From a checkpoint of a small transformer trained on Wikipedia.
Architecture: LayerNorm before each block, rotary positions, tied embeddings.
Each number is 128 + 32 x the weight over its row's rms, rounded and kept within 0 to 255. Layers, rows and columns count from 0. Numbers have three digits each. The size before them is the row's rms in percent of the matrix's.

# layer 7 MLP up, 1280x320, rms 0.111, rows 162-334, columns 160-239
095:146168128165166153132193164182082111136117163130153079123094154107172175129112088185063138139121119146114133118187156123164120124105146117097125144188115173214112138157160082099171204140174126132112164109109145099114112155112115135184131143
100:127139107106143087147111115136105103091077184087128157185114085193111061187183108148152119116143119163174081136191143161152115159135101135089201125110104188156112078164118108096111128124136186104156107138078085098113102097141157155151155141
111:168075077132148124134148122156106067118131151176152143173091149139098178134099087143074148133152046139138104143119061153170082139174124139141063145169102125177108157109157087096098107204147139140143100110146193155135147161148165167128107163
094:142178168155161098049059108146142167141153123182099144105093138103101129106144140129174097152138156133112161090126114134081103121167146138171039109094167193107173125147099129152177151124114137140120175119124180153168112130148134165172114137
104:163096131138161167133109167092134162103129133139150118107111101122110149109126099121085145082198135120152139143197182094150091150064113107134074058085124109181173103123050148163133161108077125123088126096153156158154150068091144107161171092
095:099153152096140135135082112115120160166155149107086201176110139060108161040194108133133098123138142160142140103069142149152111135115066121121121158126109106146061164050077132158087105123113134182125165095152137167124096124152140107132160139
101:162141200128067150140178117146125119159077128142107124135163148114088167127158161177118121147089148101131152148129076068110181115140142112140086116116142192135119169117119161076090186103165110110106145093152138160108081094152118092160196107
104:161169143145082131129073146126231133175161149133137166140106107119157082150126103149145085104072122069127066147156112151164077105153152148111079134069211143157151111103167231112128166174130141102111210164115115147130104159096163112131111120
106:149165092174160088186148131153183095170152115071137138140151155165145131164177137102169107107167114126083119087143140110093145171139148127097048107118115082112140141124125083085117199127201122117047158192116122133112196162159160116135133093
099:118141112175088153158162093096147120181147101127101148131149096148156188069144065134109110074149154146151166149122152160106106134124104163164071107101122148092141123123127095174127123185095099117146139130090141086167086153143182172130138184
103:125127152114177121107119092138177152193164125112107171205127154119128135110137149147097120137097136110096138159113193116064108172154104135170129135172117112104191115117147062116093148216137154171101150076088101078151145154100182123128115222
098:133125122076147144109144120096073158072111123163114128083152107098139099129191196171146106141140140132098098143084102154106153129090125148120131163111128169174122146129121122183135080070086159118096133148147143144108145089167114111111162072
096:099146156091192104112141108136104106172206137100156072128064108144105129091158189124131131134122086151130099144110126101176101123101104182166131063060160098149134130163083135072163138130081086187072135123150161118171152119101167110116136137
098:151159149113075138100120120131099157084123135188096143148085145100149127101181125138052156107156099116092133106194179113082164107160103139088183176133127078097126102155146054154116113114076118115139156142157146136081148164088133116093175101
100:137161187155129160130159103058140169128129149106107114164135162129084176155053092178195073098128148141095046139125147124163175094103117089127160085121222146120163096122072115185170115143169154138117133087072182087158132150126154105137100116
091:150147111129135132140119109128152127072181114100112125143136102085131150082074107143174125127132124064169099105114112182097089107135120151109095079154131160114131151126113159121151142109218107148129130199141177113139115150114084174141145102
095:099106115084159095172092116090135139115132124098118103114181184149173123130118177149055112146164118129118136147168096148104151151090121162089188090066139193129122094131104138142119145160080165137133144124165134183105152130157083089126139181
099:052150144179093141111089138089160148141144153090136141152135133069171161155098109124131196107137128143218105115115161130110118158102145199127113110138085114097120138140178141144148143127131093209128179109176084148137126138126099099159104157
097:139106095089122149141152174161124121069161170117165082131172137178175187101160102172127115119108139140140099150165139111159158137149065128119151130097128051124063150131159150142142133135102125104091142107115194117152128177143175176102121207
099:057156145099106138088129126134112122094115133138105173087165129113107106147133149100141103121113130097162171108136159106114144206199146073124125164095092187114147126130151120110133190109042133160145119121153129139111085127165092179126165107
095:139144113104082115125101109177153076207195116115104110113177110099124107148071039137106109150136211113153114119101080144140119159138155144155106084159132097128170108127127139147197181171157060206111151174181164142135152121137151104151135118
093:121137134148077145130105154159138138119082134132167140150142108098140112091127084124094148118113128162158139144132184153140200204137133119153056161099154128145168084157144101135115179209163128129062215120100126107121125155154122098153169084
096:154155166074143147134073198118121169125074159192176158146084074149126134165154160127181099152138165172137126134170119149144100102094090140145113084155133084122175143155069134173171055092105156061135068099065181142087132105164107137092148068
108:023131138123130179133086096137147144115133175072137147157161119149122103114099089128133101117115093105121109161118208114133167120124107119160098162157156126090097087105167141107099122182197120145063123060116151169143131114137100171075185090
105:140141173211126152157119148094119173160136132146152138095107135124144124126142100105096132183135183131131105126129147122122133075078143209130110149160116145091188094120166124130154156151097165150158174098122169144136221163113180142175131167
100:117116149165107113153133107092092122138165167115113170099134125130134141143146107122092089083110160133161111114131123133078078130125137118189100100185176118156110137096176083149088121117146111048092123171159164097107127208138087085138112128
100:138155117117144116136119063106150065121140119104144152140103197151114190121107114104155161149141076107095112094109129133166089150070104122116120208137118151088131173145160103129147148182136141166115108150081183127191149175151160115106122132
100:145177148098187145089108152133127095142123075128100121143073079067127093150130134120128179084158171158117149097151104072061170144121158144112145138152117115140090105121120103120146126154124137079131190154140190082127163113100142196100074124
103:107119141123139118094144135103168105086149087182143102107150117170124097185117154175147103121138146110135144139120153118136180175137126151152172088168138130121132151122110080098108131166113073140159136146175180130120111147099122174096174077
115:181138141084133153095081150195132116110127122193160135134152107103203148091122084166101127115114152107135153135132144062135187112133104170092119090174127126120127138200080137138101163105099132153120124088162149193072102106127108148068099136
099:066118106155117115102096105164107155185168138096138141174135116193176086141121097125129113175139164129100117069187151154156120043030168103097129108140202156182155132183141179153106139159085163121078110113127122095126083223094117178152126137
101:099145140127147149142129105116135135103154136087131163156118159113172113133103149118103112036127097103099147186079104114123050126206112166228089151171142096067100090220086130117184121129138120114143116127167172104150142116161135154076128154
102:124063145100153138125123128127091189212119132173125118117108144135133137145189067166188118117163126163115148184168111135173163110143161068120150150162148114132166095166158168103130145117159157120083192076129116129124120140101064113126107128
109:149083140092135105185197147094141149159129093055105132152142147100163167124112124087119130152137055156133118107095191114105137157154120122145056078144133122136130117177158147100146113131141151165120073141104124178139122147129146101158182132
096:063131147095059138076138112121130120142139128159169162151116131176171172081127128099092146104105159154091137129163152112155126165124076063162190112150158156110125152123176104106137138126153168139172159074101146096159184026124126130109165093
112:097163068166148178193130142161134158162191133101083163117141075149119082136179176108134128076147134116124113174140110146153120152149093073176121052119024157138133133106106090208096134133120112114119154118157176148161105126093114142129176035
099:136104091099179080134114163150177112176165148102156172113178162149116135169131133140128159088064129111121132094086105074156150156098143141133176183110035141098141152092121205176084098143122114077074140071114126175114120137050101167156131143
105:105127139144109092123161083124108144160147119135149128058160138128072133151151141147143158121138180150104143139179109073108128172055167125157089106093212080132130065202120114122114118141123141114151177094115098155156120116148147154122175181
095:144181177137093155095189098103135142099124101149111108107174102132095127116167166123131133107216145131138125122138129062160120141144061106130060162112077157136154122164179169087150118127157133159168131133129095156090146130149166125068096107
104:113171108067116166129128153153162067165118112158050117146092119109156101133110113206067081143207147142157154095140145116101158102117148123091112143131191139161145170124046131209160092138157112150152148151160124108096180103138122146167131175
098:130113088107164165123151126158179095156078180111133186139145122133094112138105160165112132166182126106127149125180141136119117123158172142162132120145167183138121141095108122131145170194096132219064145125115145165118124134120158102127161176
100:104150120093138101093210119114106107141118153134106155087104154156153169185152129142123120114138118136097111164165127090075185134130096116133136108183065185104123160188161105104157176077141150111092152138099182134135088134131132161112119144
099:151166126132097115132133060128183116203128135076079150163145148126126141126125112125122147117145113157088076178187136146085176118184134170144127156166116092103140125125150093107202152177165112110086124101125110115125121160125115126123158143
096:100120111116164136108131155099105126121087156128160108173147146135104143146133108166169152172117158145159201190174136155096108192067094129114173131119162113155115129096124139086148202139128213143109112135106149099082126149130145112097117159
100:122066109179132097172066150142098151156155129170069121116033107101094098154160113165140163164180126127202115052091086106130154128122172150159149115115149172134159086099144127119150073134129135111118106163127118096146167169148129096108104145
094:128167171150206120134131146148111136139087141123196135102158112104148156122161160128110075146123099106124172129148165068131102144153127083151136107104081183121132108145165122090154117148162140182151128125147139196144130116149116085140136179
108:159133135142124132117103085131110159092153169186093126150153117106153088130150083112137123153155141121105139104201147165163078082096090078084110115129131108161139080179172125092132134115174151122118119110118119125089094115177079101091101202
098:092164058090136132073145127126125177132128154137099147113168147155196130116173101152156144148154150086166097161103144121133167127131139097121128163128152132058110102089173221144113072143099152150117095168180114124123190202116125121162083162
102:127161134154123077127112142145131104127172137120210149197097139108083161131182161063135148118100123118108180163118171137130115119105098124083135137103164150148173181104122123137132095093142085094154109102120145129159093186107075205156124101
092:137156130082117107136113157152132184161126125105077166105160111183101092139124125162143060178147164162102131087162170154077125191105074077112209170123091158138183163060102125126129095147129116162141161081093109120101197159146144169105125119
095:120149132084152101161125114201118088185070184158083128108081141144153153129138141147192108110190126106090133105113149035098087130091150162094086154185179082140188155094117120116147155160145077159177120093117091109115168095112107093129140175
096:172077134126097110060155125124098120158176104115125147154174104126127136151136099121151185097128082119079129079126141085092138105124126064200162140084185125052125122161135159126107127184151100178086106128199118183108099161149137150121121151
103:145125121107165162169141082202104135135115227084145129132094179131140155138091165141193123113135167185110105141097140137109125130099156136141146097152100112107145108102143107116109140152119140099079087145186128147149092152111135139077134158
098:093094062144121149097114153075163163111144155135111148154131135155117081125083086172054154149082123119082102116126126108113130147185123138167124128124166126105135156114075169100096098132134087131108157181133137134149139130123159127150169104
097:178095150091133140139187085092109121097200163092171134203147189115107138163114180123086147137104122082115112114168138093147098132168169147071069108094114125175132047130100172173065063061158098150153135110105189148132157145107103143127178104
095:111139129164138081091063113133123116180145092102123119158114153105101106170089136109089039084119126107118186047169149132113156152159146175099134114134186176111060087102116139111143109128171120125108149144082155140102103130136154171133118125
084:114149144075073166097167110175114165120113112118203083136109127109163170185095152119086167100089138098134119124103145046082090146143160117094107217185160072152067087132143112157160089111137118148109136123104119117125165085092134126120147163
107:137144162163175160155172146142063138103186082117149132123107143102128173114134093140073106124167114124157128157204096136115136088105177162185157151118087183142113112097146144157149144076131164156159128095127190095079137069143064147189148143
091:121167116118147175147098113150083148092139145151093103135075172128138113146151111161131133134140142137110105078148174133099152129141145122151143140138108170096127153171130089113114174091145102109149118116120113059119122127132152218113088126
088:061151102114154107134088156126125130131108150127083120135128147146125101176084133116125180100113140172116151133139150095109107141106160162193158140151164138112171135119125099052112182119092058113115077133097130213149134131167113113107124131
094:079089108091166104112133088124149114153120146186093155108109115096137123105126148125185116106101157149085106097157136148110051140151105165155082147104137158163151122184170133143132094138160138150108130140154209110126146126104178113188165120
094:113135128118036159108111104100119108157166144110157194110123155160128123080111106150125081111156184090144140153158144157124158148114151129135168140119141117145122153170140088140131106107166120145092161134121144149158155089098199096093170069
097:107136143120177145176107144161124164112201138225090164129125136220126067128167138106126092112147101201098133147122177139084127065153116131078091111191107092173149108176124121072166196164110146088132169107158119152127125138125138145114129134
094:096078128136162100125185085087090089155120175179120129232126157141109100143099084150100094097147165171131076132134135172133138155111164062110152154113137095129128080139135137085086111131100128174155141099154115117132118157127123174107112111
098:140119134124116141135152111157069161173143098069129177145160152206143103073104144094105142076072158146094108152089105096145154176102128136145112136113175103057077006066089157123129081224132153137154123123076099113124154214154083152114110057
087:106217101110127124156176114087159150171098167103123068152178102185104036119081097162125064147127122133111114068108167154130148056082183110135136111146062153187087104142105124061161105090163114142126132163134143116103106131171148139138136103
098:138127153110124106149096121080086073130174109065098174153100099096081100167101146149148084066077104132139087134146128139140148128196136127126096144089159154089098115174091088092102090172158100160093088092142146169126154157080137110085180133
101:076116081127144148134072108101170156101115080138097132137109100159082141147095143110155188146104164126121108153108127179108210085088124131056114140142155126124115152094121147210178131133189098114051151135078148176105151149097121156148154166
100:090180159130141145180186059163135124075115126121085124148186147128093098142123115138152142081076150151117145141120154090172152141099142186093089085129142127090116125152093128112096150180132130171165176127101117109125128129102132153114135190
098:102079129126152133093179117079170085125126163126117076087152134098114097150126150125098185137150104204142102080132105109062143101145087149131129121181147121153167114140130179077255158163130157095135091139088096086110167134082154090119091113
101:156125176123123097126072098111116114108125086099114119096135139187190153114170114139145157098157087106102167099157113123093165043057195114144119152115129157077136144066184138121089100116149167205065131111138134123174144190147071096117088135
101:080078119127157147141137133167158151143161165096102117143139193169105090124123156149114167116087059156160095098143154178170101149155112139192120117130118124146158138132149137131234151079179093146135099079159120087159127130129082142173101098
101:126111131123101097101137151148105164097101179127112109034147134136098155104160095124143105140151137099111136112148105159162155149150174100108218108142154140126079162106083125171206131093140134156120039077176105166109096108100181118208116115
097:113080099125163084149149108169131133150078162106104140099143153154102152120111088143091117160143111145122056170156110133184115144126111087126113122185120127145120139134106117133139159136146160075108069147110172185062148116103177140106106092
106:098180080122166101119118147175118069144093125087120110070123179077149097177150053151147100122183114058094099110120110088110159176203128078164147156141094068145168118115120117084088127090178110105153187164095175136109128162116145129126132157
105:131091116090162105190141169117152114101150129101160173159089125097142104149146084158070113146126150058112176189132138070083089089130126151112060147100101129120129149117162120092133203069109137134058091074067170076148128079118088065082182111
106:173141187124160101160133135081085133107076078093143106127153135079185145038137183127126134154167184153098148151065120113093112137129113116098101115109156088148137128144142145150113199141183105087098155131135181127078112092159188128180109136
104:110166148090121128115160132140146088149179172175118155122128111116191106148172169098105142129165097085095112146130180134105078181126142108114095090193176124103152127109166150076141184131104130158138167089092173088134166117111126143104137159
088:170157131151137158142112048148106170092129164140093106142116192169118154062162081116111188138148108165117149090183134157086111131116204089127125183105134090136138121142140130082105129118159101119086088147189085153140100122172161131111114159
094:072087130112097130164067101150101178106168125157128198186120072166148131154089129108112163138087111157110133092122200163076172088157112147131094111124127064121120051116098064131114182095070168137117090159180157075120164160124125075127179167
092:144116115163107121176107169124130079122123105103141170139132132122108152178125104076120124161149115123080092098125152150129141070131162091090125079142116162107115159140147137171172149073166143131069114081130112138110116129123141062155129131
095:143203110068127107165153111111136106142157148105111122109064156089181099123144086108110208097177167144112125167129138134110072106118143171159102117118091135128131098143075055137147085196045134148092103099148132155163199167117120146130137106
096:136082125121080099107113135154077098165174136118118061132097161138169149149098123103103122086158097114140097121103125081150108147131147123160165118121173103200153174144171193129151092075087130080147145122138075085130077143202126103101128097
098:145091128161046179116218157122156110170182207110137178078162138109085106147127196147134148176135133068115084084179113091150116129121133133132101120119076129123095108145083085127116158087109112158135088083158134110102155079211160101084118148
088:177151175093142064101117116083076085081124126151132158156152151086100121118158133032113073162115150062168069130195107123145141119110088165197123145112112116136130142113099123163144135139096123187144140166110145156074169062152171142087141110
101:130141157149167127123051136166102119174109168118198115088175181050107112126159095156107130126164189117078120129159126079140117105164193183056140127158096121153110137112122152066121128136132132141063197103179137185097066184126140169190167131
099:092134154148137106164135124075086137097172085095146140109112134146163119138106104135109149168120108099160093079098153099173193101145124126072144087109116094106064113109094181090121114151041170150204153132125181093100086107143167091132185100
102:165122163115143115117081113113144128203115122191121170103090117143116117095104139078070064097094093125137206181134179119123098162125143102124118129195103141093150159135126141152093151191130094107094106112107158173144119129128133146124120138
094:147151179072113115080175130167124135089159128106086094167112164139095172165160058126098175080173135148050128175183106113099140115084143114144116119135069143050196139133135134154104150122078120081141116117153155094132121173058090099150177162
103:104109115101096138148125169128101158115105061142067091116177147227059149158119150091077126152140114145099158173105167108155137169093144138070121112123140069180110082128113142094214134154118193129140104149121107124134134138100134114121077157
104:106113140076127153150144164174108129177058160121124152135121133111113135076180142126139121154158120119107130105136118187164162080165177113195118112123144115124163164143176076175180109168172120123124078051167103096173136121125124078141149108
096:118097134081159188083161117102138176121162158126132146148161113135104144152141096114146136142158092128135131114153095124096109117098132085146154143063131028157096163104080068107138149108109129087056142090092163080173117106197123121179157098
102:104151139136129162127127155148123162101074126138115142160141091095094157062172086159130120150132140121134121148134130152144137083098111120161140154116137153132104113132158142175126155141135143138099179159126106129151091197115157129095100125
103:111117160095142106126106150149124105091084153156076115148084119170140176101062088134128139149090154037140128085172098075083098152102142136116126115128158133124113153154139166128125083158127137115106137148124148199141213146124131116114094144
101:071090136166118064174159106133144142095132139113051082166109083093128150061135113096150116081231154106133099156151168131113136106148098215145090130189102110119120159145146154154180129071153146137130160149090141129136142104136182135140155090
102:065115129205104079149138149127070154125219101078106129160107133125151142141127127074163141090127172135087098146142163138182127109144133187113118125096128058132169097135188086087110140094114134156102134091108143136163168111131121150119157112
094:114069124088129115125092129185114114119180090152106156187121126182136148115133120127182120130174155085097113107103137099107072091133163152116153161131104131133132142154105090104146121165090083127093114082166182127105189142088150142097096080
091:105087095134104106078120128077088156157146137182151096186146167143131143081199132176115164139152114082140149152186114136177114094103144125096132082144132081120098117185135089129183143138064197097145130182147145140104129110182131098101131161
100:153141122134046157105083124145157172133173136092150135152115114125183148128124110174142143149140157156130115080135119077173153121095115151137078131166102142129087163131089146126173132159082115054080139174166095122110135160131113189132142134
097:110174158131138126146106123158142134137115090080107191104117120108105135134091090112088131171142118181153029104135140163142169078104148171109061097122105123112093114100130150158125117130104175176163130154122168135100170108118104105149134097
110:120130176157146090129147135129114160064150121088131086139182157068133146109215108099124147135110117086085096167133113176163122120196088106176151165080146080159133147121112160188171168160130150112142144103112115111154113183143135165148160105
107:160105156061186111102118137126140119065161154104130120114070128139094119095089133149099124120132151103101079101148091070086121044122042120059162166120134178139125161066127117116119110072114198132143124048069117118119126136122181148148122191
103:150112177085087162131089097137046211143143068133122182210167071132088141125202152162152123081144146049086113116184152134059139110111112148129110143146124061134101123114170152135209121142089192158151150174170098170119112060163169063112124101
104:132118190177121148124098111121151189088157186121140113145126166155082091117116130097116096204108100096133084136129094147118071152130044117186140114109151113098166183121193115061134086118139073099079106149178109167144148182150154083175134150
099:113116149101134109129165135150131117149126132165069132138159132169088107157114151173110057148138143163124132142154138192103125112124138128126117091107151065160098106110127190133181145127077101179140135112092151146128130202121104096113139116
091:119146146157152073096167082141125124155126119180065147123111144095141128114135142140135154086181096180121105135121168082147098169151185147123083157136116106191074097191124128091101121087099115136187138161145072127147131176143096129205154180
106:147086120098162110162115090112126083096129081084127146101098161139063130140102143134090171159113116223081138138134131132105115162093126119156132108146167118180095162129144126109084144133139154165124043179200123157108174093145081147188117148
104:118178091158132131120094124149152085114153199158104070058118140120150145065058106060119113104150105117129129185141163161037110161103161158164113129101142145106139162115184171144120145209148116093126113147180094119125088131133063157118143112
100:089217135121155154090159134159094164197143132142102127148145140123155183117130162166148123162158096162155138139165150184138126160141167115120048102112116132085143093088138135115095150094148152173143144187131111133071178110185109121084112119
102:057135109173137153134072127186115181111152146088056086073180151121164075129157122129150149093151128103112082125122111183124127085244087198162198135120085091142178141159088091139145127132149144165097169145159160119128069127114099116085131144
099:130173073166036139151150210100126129140133180129091026136102153165117100172139099105118116114113119104079082081182119157162119170207144127101141106129107144141123143137132111137147048142159115127109101127143113141141060158140107134111171146
096:102064106144077094096065126121162131109092138117110120140152094091139123157134130187090137134165097124071131101130080107204093162081098023095134138196096120116121148098092122169118083156133130136182074112122098089114104159092061138082108135
096:127197102124152109155111092115155105073136153101065130144055146118128096118096153160124167133174107117065162167138143121164152166119117162135156081082063156133126160187157079082135100106080169148116131093132180180120077098117142136150130083
094:093114184133126141116135129180145183137113097117144134148106094098123112126157131111127148065213118157121193108138151099143167147136130097132171106122135149107142112101198076062113120142108101092149165178108094152143126155146113088174138096
099:156119115185132112182127156108128155123087112110189178125134105121152122064142146164119158143106059130175125166131143156077094076097109155099086090114129126151073097114086117141147140154135145082126162161168114144167060128103141113156124123
105:129159132159172127149113092193072062123185126111147086074070112140161125174189120156116107097158159119167095134124120159109157087160094163153127133167097162113163131112106128109171123133125119047152189099107121169070100122145109056143126153
095:133145162139082189140122128160083163094133067191097143159174145143128109097135107106136163142055132134089154159140153129117088168173128155155057180148118119134122145163124122143157123145162103149152151074177133188175180165137141135143104083
096:097170099165168077156136104103106114139143097140155110150123135171176080146134087153089130146162149109177052115072116153141172112087154144062121089159160132103118134129152079139139098119165122116098113093153153117141100180166123097106108161
103:173114060137140127146133106138112158118156164043172119099112155135159093135184177077137088101158172130088164113157121137160146140158134132154122148153110126169101119108182177142064113166105092078180102138063136107097110112070181188070146055
102:125133143135177093170127117158084127057155127098225167133103143116129136125129159129184155066110180142145124074149145121110112189087111118151092126121132130147149096132044111096115124117119137124123124103112160182103130166132126168095101182
101:051131173121182151182087118165129129106083108080094180127184154119119162152124179138152076093149151158077138126125167165117200089131108153157114068131187081116107056113148153140111135173092162115104124143125165105149127176120138072125125084
097:074117146154135135109123105142158134153145118083149120155100138133144142123192175111121156124155158121126137162128153113140092097107048090162137144117099074172130087173144113037127151131147102134111130153159161143095142218131154123137137112
100:095136120098082164204124086161120107196184149123155132181143073149154082118163103155144138173147104196092131195149149055190092100106158112125066092129076124140064124110135097104111091124130068140137150099106160199214085152123083143125176073
101:143160140094113157136099080097147131170109135119117163129157158121088104159178102110117113150168099051190091134173129123120167159085119135096117085166102123093192077169133122061180183191103121169152133116085188125158112124087115173135112121
099:137097151114059098170160106107143134105125215142121166080127136142058125120149124173133029071143156095157154115105103098162153123124101124185095085124144094186182132164146098155156086126143157114133155080109129141165113103180129103131136126
099:194162126133113142075174106060117172103174153124153175146151147131117113128094156167102131136098130111097143095172144106136118167154168142129102094176109143123115188189102147139072093170181130116090151134110146121075105195198107085169135157
106:138121114101154148143107110105121118115151126135191142132118084164164083165105141049084144143169133147058099133093139086151157168194154186073143102141146102083123108095095124125142144157115137163138120047104125172163095117113098166131109118
091:119190110160164143133088176169125112136150135122112133136178130106062138153091173119162131117130079160081156140128149182163174166111102173155171135168068157095127090158140087134078134161145068133161173071108185129174170150201113095078164119
103:145180102119118135130164084115151082140126136136103146126091138137088133177134164143132104145160083151196093129137153110153154109130044118163132084129138141172088114135088108099131096137107088062089141169178115106103154160179171156141109177
098:155102162111111107145075098116095120116137123207217140185172147055118143127148169108163139143120170191101113210190131082119142122101122139128136058125141138099160097135128188119120111119090157116083142132145165119115184113142078119108127127
102:063158159096123146180110132142119120090135145128109065137175123108152137150122079114081154119100102120156119163111096134101131147127126150108114066116091115145116132148117111106141158115068181153127148124197121148126129164144231062138169110
101:114168119181142109126136101138114149070110124086187115150191092181104104152137119103143118044121108104144151166138162180083182075164055153130140035078183120127134156122173176177083056155149112127119160115176112110121147130090150063101094172
105:120163127152163150130153085121178096085074103151152147087107147105104127114106124197141119169119109076097207158107101158168195113155088200151130104122216165167147156113106114071153124130169115129118159128140137129125165116118115091104149138
095:169093196131166165129065164127102133185135092098062125134101132154088147179131121098160121080076147086078139101126138100089099142142079111162205179190162122134118139170130099144177138183125149154090181159104138126116104082067103089100108126
110:145162178131112142198161109181102156140089141121091068151133133127107162111223123161060096132139137101128139158126086186133175160135080136152132108123092117139141136158161107099139097172148173169215136123167202109176118118057157121101113097
100:157128144124117153090115145144105190130157101115182120199080103114143084077115180136149144078120109131099180144175219093110155116151143107102112149127162152165116115131145110149061065147130178103084161112101109083194096141104131101121041109
102:112041166135111079072115222143101107147131137094103122077118177126120077170177109153148145102124199073057169173129162109083108094164127123156135138134176116174084149183111134163140162169127065127124167179079087120136166151061151085087164115
100:085104137142119158109153104115154185093131226128176124143163128139123132199130135176106111109111155144115071115110131100122140087160164121175039164146180162161138178129098076202139114095110092123123104150137107093181116171097167122194107152
100:122098163127116193134135150099125127145100148114142106145131129119163141115151120187112128118136202102135147211106128088124114139159083129145119135169156086189109094128140120141143077148133149096160086147154162162192148105121133119098098076
109:162145186125180135075113172124166116140136118093142147132070118104132144071184073146147076106132111086115137110147133074071076156137104111162141116072127134105197153080107178138159103161125116146114133079103207099108153176068178173180121129
108:152105074165130171114127074146089199118125124151174107050103095119125173050118096148180128096099111145152144093132166104127166215113063166135155145118051093114165198118147131150144130130128115136120101134127111101205096168172105176109166168
093:130188099139185143088136117131112141143139094156097141097145108133112185136123165144152152152139122138114072089147148129133109169117088138134090103118109114145169128142104153123124103105144137173107135115200122142118151150101074084125128145
096:128095165135122134185150066155103130120157129073145114223088073174143100129124089119151067102189090146092190175171162141141086133123110119130142172164168122192119124124109071146112148082111138084085145103140117095160142149153056150081154133
097:093124116124109087093122143152075187137166163127113109168159107122147126084169120087149090149123133107086114106129169151152102193127136172147104119121091157102096126068115131086145110153109112165104179124155087125122077102184124164140159162
093:104129118173101176196108146117099101165156147135138090124153081146077183139137116179148115127128173172092123083160172132129157123188164086145028110128104136085205094113147133120072104051136107150154105079175162098091134163138177151119122149
105:145100154113154087110166049079180078148072119186132106084119152103116148116146104110085121076146100198099106174143183123122161175168121137160062199164157146131108082159157115072133131130098154122084151089083072107109071155112099154107129128
095:181105123107145075163167161141083159138092105132128175090193141103141127142067143095180147129200075053104107055159109139151115141160224114106124142098087103151146120126069114133127105106157091154105073152143114112182151088169123129091154056
099:163087140114196097122152149122110156085142071152133135156160154061167157102178097156114154085172151115094119137099105146170117124157100127101135167136041117185140172111074100148071131085112133114107145148155091166126146124144145085120123085
099:085093132199128090159095111106089095146148066149133130186103144083113134162125083095072117110169182112168157202167133182148112107098130170071157149099111121120160147116135113170116124094145129106159100118129174134173098163155163110132131146
098:115144193140149182109189138129147126123088147108137138122058169151080043097109097170126110115123158138125128173120139168120145099083084099115089158153137163159115165101170054056141133166163120171109131129069072112174194126140122130090174182
114:107127151142114200134121123119069149088081179133116156154114154083089152101161131118123122162087147154100108083178129140128082162198101147197121103089102123133103192185160108117121133109153135139172124119145140120178077163135072114111167141
095:119166102141133189130161164093127096162161112121082131099097162125134084114143164128101157137081174153123025120068097095111132186130170110104135105172086149126100146146160139138103114115155126164177164056082202107087135114186132174148129138
099:096089136147129115213155142095181071124117139091205110155074122200142139114092156145203159133118153092137120115137189154184115097165073095126104130189098036130131114158130113141158146171133139121120049105142103110200109124144124097104133117
097:177131118136135102154124094116149147131136151160081139100108126143138185132092163160072148212160118121101135147179120174165150077178077098194122168085103098125120074135144150160123108123083198124148139147138166072113130123148168140151135136
110:110163144156137141130082112076093124220146142118123121127141103158138171062165165148064141092115154145141132138119135101111094087092105140080131126198150146173167102203104125108074095144120093123105119177090093157126160161158175134186148079
094:139131112187134185094159150162118150102125173163104116106168155122109136100192116131116112148153044140110072083152138118160064147138102115116159127087123096139112118131175213128144079117060138127130104122194127188171093114149140138124086167
101:154063166133141144130149068086148115083113090141133155141185086150127082127116197168152192138141122153156162159113153144115088108066137097107133127146147096133150137147119110134085131128139091097090110143149150092154129094162119178137167141
107:152179108079121128145119140073070142137093165129132156123175151110157146169122104086102137131163165115102095072098163138122127159079142147133126121138090080160149085079094150143206085124099082117090126083144142175125165152087163090133137156
094:121069145127167135131114176187127068163114073101169121120118089181115132149133057109186123068122127160061111079167116207186099160108165126180131132168146159146099086112104145186116146122104164107096122126158141173122120157070118170064106125
116:135131164104129128131166172183083158162076113096144145136108172134176143076178102096168132091180126070112085155130134105103159145165090064044095149108101077098123163165149115091135084136142152148120088108164119121152139181143112125166085070
098:112091128155114187093178195134131104122150088124108132127131146121163157127118090125120086093120091133166132070114165111148148159117198174150092099113145124170137076091157115081053136164074175130198188141073071164151135130110178140130073104
104:118178089141082122167157141138084163123122160129100167185131169130099087171052059132099122086080122152226105116137136143089139095120130137124127148094085065107068141082048164177171117129073138127129116089096094101139086122100160151133115137
100:154065122078110128179157115111098071136129186125131146075138137114119135123115136139124123162133117140129097156093128133106172161162165141151098131102088148181079114097083161162053172116157115093080147152071183128137177136123085172150140075
099:104171137102131116103183138146125154149140127144170120104090158146098113114126114098119121101159114115123046127161145123120148166124119149141105124137129127152147094133101144059143158105177187122084104120136144071126140130113212097163105118
103:072074110159152137145132190109171053153153109088142194140131169151127097097144109140138070110158151150108176171177165115101176054152152125105120078076089154135146146078208097120129187107131111171096139147168112116189161138147131086113111103
094:093147159132176127135064085125098087158113166097104126105087148114103146128184118091127086153200147131119102179145121110154196180112135149098121157094126166121115091123113096090181172085122145179056161182131089193092133173093154109125150084
111:097115136102130156100163095106135097148113123102115113132134103156189137128203158130092082114074116157110142103109181120066141126157126106192144139084146126065141168122107123199103126126138150180110107128154117155107168173141137144160139104
100:187118131176091097168078217157105140167131122180074149083118173069165073100071137131183148124097124127117167070152125112110142066183158102142079153197107154071109066161156135129121106146092122062164107164097177089162137121158126083185120125
098:086141149162118087122118158140117164169192133146114097131071105194139140156132155174170160134146107085055201091126195096156138039139127150148079106146134124178177092114123065137125160093129144098094136143120081120143102155126101131133061135
108:142089154131129096114184175165116116155137170139142136130139104134072131088107131137131136102121145179107138109107131141149133068127125105087161132090112145165157156100107164106091105081120126149084072111071091119104129122152105170154117125
102:122165157129143164100149165134092153081100165156111127086132127145180129054126155112150106071116093107087094163114110165130146071099102114126129112119141081156106154153132181115181075151149112107095105117166169178110149160130061094115144078
089:109142112133139161084105135099159155098155114171125147142152142116085156127125082156155112157088109140119105133148116085138146167052081174191163149196080145147111136110075164196121099168110109148115117073090096154192175120164128101095169199
097:103136092112177134184142110087150128129191143160138118118099125070131147170132143156092128105143126190157109149193110129120148142111145140104112160116136136141083134105131124112161077115126135080090140127119120150062132130116098151093136081